Part of a small language model's weights: capped logits.
Each number is 500 + 40 x the weight over its row's rms, rounded and kept within 0 to 999. Layers, rows and columns count from 0. Numbers have three digits each. The size before them is the row's rms in percent of the matrix's.

# v: layer 8 attention value, 160x160, rms 0.252, rows 80-95, columns 0-79
# o: layer 8 attention output (transposed), 160x160, rms 0.278, rows 80-95, columns 0-79
# q: layer 8 attention query, 160x160, rms 0.252, rows 96, columns 0-79
v80 098:501498466489515487558513450514453442461579518478475500505460448519521507548575481527474532421552466577500465486428455558495496485524531520529472455457555549465562577538531450523534427456543528484563465534512475543529490462481449521450482504
o80 108:456504532476522535465508461507474447475493538470544570565563458465524578440516531524439514495523523482474570519466569493527518512519484551474488551451454471488520478519514523551547512443491546582480449515440557558567524462545519547489495532
v81 095:532499497477502475481529492478486419512453495518502549522471522478419568502513505456530526479526521511446564385473487447514505483517515468501535532450492540478484564611467538487459522469517524388513494513477480520561477529472464526534501499
o81 088:530488415497459529477584551510487530510539404514497500475486483531425524491487519494547552507492586511467552408498460526540457525532500503484495491488449514463455540516481528549456446472511562413559521482511474513530439540499469535499463544
v82 108:453482460479525481408477462540555552484492555470516424401499535498506566430404533520507533494510480563494482488531464496475510474504509565480456468542453459469508474494503555504488519490522451476493503540533508500512489491522585577498498460
o82 104:528559494526452455484501499518511557460433527404459539477524439459485502513408498487482455506500509537495496505483573477471560523492529505464494487499515490499531481389507543367548513511463500463480500499495502491477551517496596505516504381
v83 097:490526606456483477550487499477490539427532468472511478515521527506447492598503551489578543455521533536492467528554527518460504476436461553504550471533490462496498479433496534463464526559540491505444481411457441467556489503475482514502558542
o83 095:483518525468544488559457451521542478476457508460496506525543529495451488524469511547519531525525448511432442522536450485456530538490503517539604510472458464519508509536503498495517523544507458516551483434468511497466557524447547476484532517
v84 101:514496566485536540581487532497504483529490479559499506550434490549565432535455428537500504513453548464450546554492527488466484500543449498556436574496516506540478511474552466536607445533478441587515433445480476478423493504421512441455545528
o84 113:460479517480584550507448513477491422548525540572495465498490530529572494482523490586530522483500497469528474523545476518513481551516481563532479502480467495513480506570540443568563457483544448603535491452503486476438479448466477503451475567
v85 107:536436426574562560433469586504528546523504472477504390463546513500523475486442485567490474565451589473506507543588492451548551467525480511481458393467511452497482508479475444507521433549488584488512499462533494496490474506586452466556554495
o85 093:487434433552595518506438545476515559538525528442524432473565458494508477523460445570522511524490436450534560501551471420495576448488484527487449413476534490477539498492510472463541506567522524552483501449509523494461488496466475463501507495
v86 102:504545543487460498539512517488483541516531504486527486521529528572535474466397493550470464441503457476496475542508508530439501493492577433511438563506445495540490483540474510548533535464400494536531490533537537520435495507469574533518441502
o86 077:478519488517494465420487555465505504554514562529499560488481500508526470476457517529498489456494529478499439547500480531504555513453482458506499528508479502553484516541526489505564515495480540521442477537481463524440473445539529586484490498
v87 093:471421504489537525456459509449459537543509537521503522413551523548576489514434490513525510531441559438500498573677494511532491497496507538483440470482427506484462449491512500525521504561554476517492459432546467526459459535564455486519611508
o87 101:504539412535536478551424511494477550496456476460512522477559503513520424499429496521537497531449486463516470502551505427443552545518511508483532503479517495503532452510550513470540497559480483555511481469489510492426504569429495419521517488
v88 087:541497456501434498504535502491495441498521496452499517516563511471419564532424575518527455472560538473536528443447500487537528478501486483507551411479517463547527526577454481512445573492504550499493539496530526503555544434562506486518517547
o88 105:515484457484579521502488473483532540526558510482510445475496515454398509518495535517526503493513509469479565480499372547532516393528485426494526490497436449540465522585475498559439506546490517465468492504520470539539509551512531506530475572
v89 093:446635541432440443562487568517478432454474512431518525550518555527529474511521457490501430457487486454567505523544502470504469505525478472462496571509470487538455479511478532530536476478447534560495504508536481523474530555555561476483464520
o89 100:493527477438496516552515501498564481533502521488506518498486542525493453483516509493495479460492543494562500491486449602481437482522501508456478514474510501557461505603472478586461381463461499466463464503520460453477487489528526501516485577
v90 106:520481447516472494502498514514465414438520506517516483467558535504472570589508443521508559495521579558492519490502483495520510481490507515461488565492500565533548502529469463500504373494468598493479486452543468497503463488508500533522494508
o90 104:483511449497493505509582508524485537482545485512562521453587523504531491487508480498489543544470512513459563453534392524517537491502445563534458567461494581473469513514513455496502447467531570428530438432500488502495432437521478442489530518
v91 107:492503563488488539571474549530504396553500500518527494466496586442517442505567447513484470556415503483469530495532522448512478527496427540512510493517486478496482475487544516487469486548484511546513540441481465501417501488474436515468513515
o91 113:460412488461526505511454536504491448517483485495515476484519514513506463449582428551487551518474521530487460495561471576502431554503519528557580517420482524488530463595524490622495513503512486565482515413457517457441487546496467484526560606
v92 101:512519519542559545481509404481549527474514528494481541426474472541533507509483431479470576510528480571484500516470511538473523502468545544446505475478465525443468532488500512519403467464526467470501527519477504524490509511495608543477487494
o92 096:508556513497474484474564485527471496430511513436490545442474510464497540469436505487497519508556524536463456507536552492519588531497437539456456443597474516515460550512515540525440505503518441523518519519501447536533539466492504561467497510
v93 093:476521560487509499499487444511514557533520501540521495460524477577525459472511432443490536500506432569538531571512522531441502478464458483482420575589467543498502520437506515477558457515463459541513517527455453509491478430498587574494462501
o93 090:511503548508423487462486478528527483493456571554493540491478503505509482488484433456492474518512528513531443564499573442500574541448426469549502548516469549519529518407524500390554503464476486526476494523499493473475500490536548503493546395
v94 101:525437523477561474453472519512605661519529455507484459554492516527503479504448529563562519464471548428405502474538497521512474495545573532484505582480546489514472434442462559503548490541568456496495508502509591475557492491453448458505510488
o94 109:507506496515571462522465533509521526473522444513446483555472442503550486555501505531590557471491448504550570517532510474435456525516595548465479492442554423439527481480491428469525505489596482478589535503521574489500462482497479472421483486
v95 102:520474555439511557499508536488541476603497510466494476472545492507473463468441525582485506529482541523469544471522519442505533525504627503523480456515496471507516484477484566532453495541521493506529451514456547511483515522535497493434566521
o95 105:491483505476611495494506496432501550535502514485481510447500494493479463508472544568560547502497503492488522476517488516474520471524599533479541491494513468510502500644507501665529490580512534524488501446486561521498467576487507488483468655
q96 087:501518503477475540468439530458475395526506518500462473568478462468559509536520475513527499415504517493485531521466524532503483510470455438506473437529542540563521569530463489553509514501479392448517545483549408437477541513475441468438459437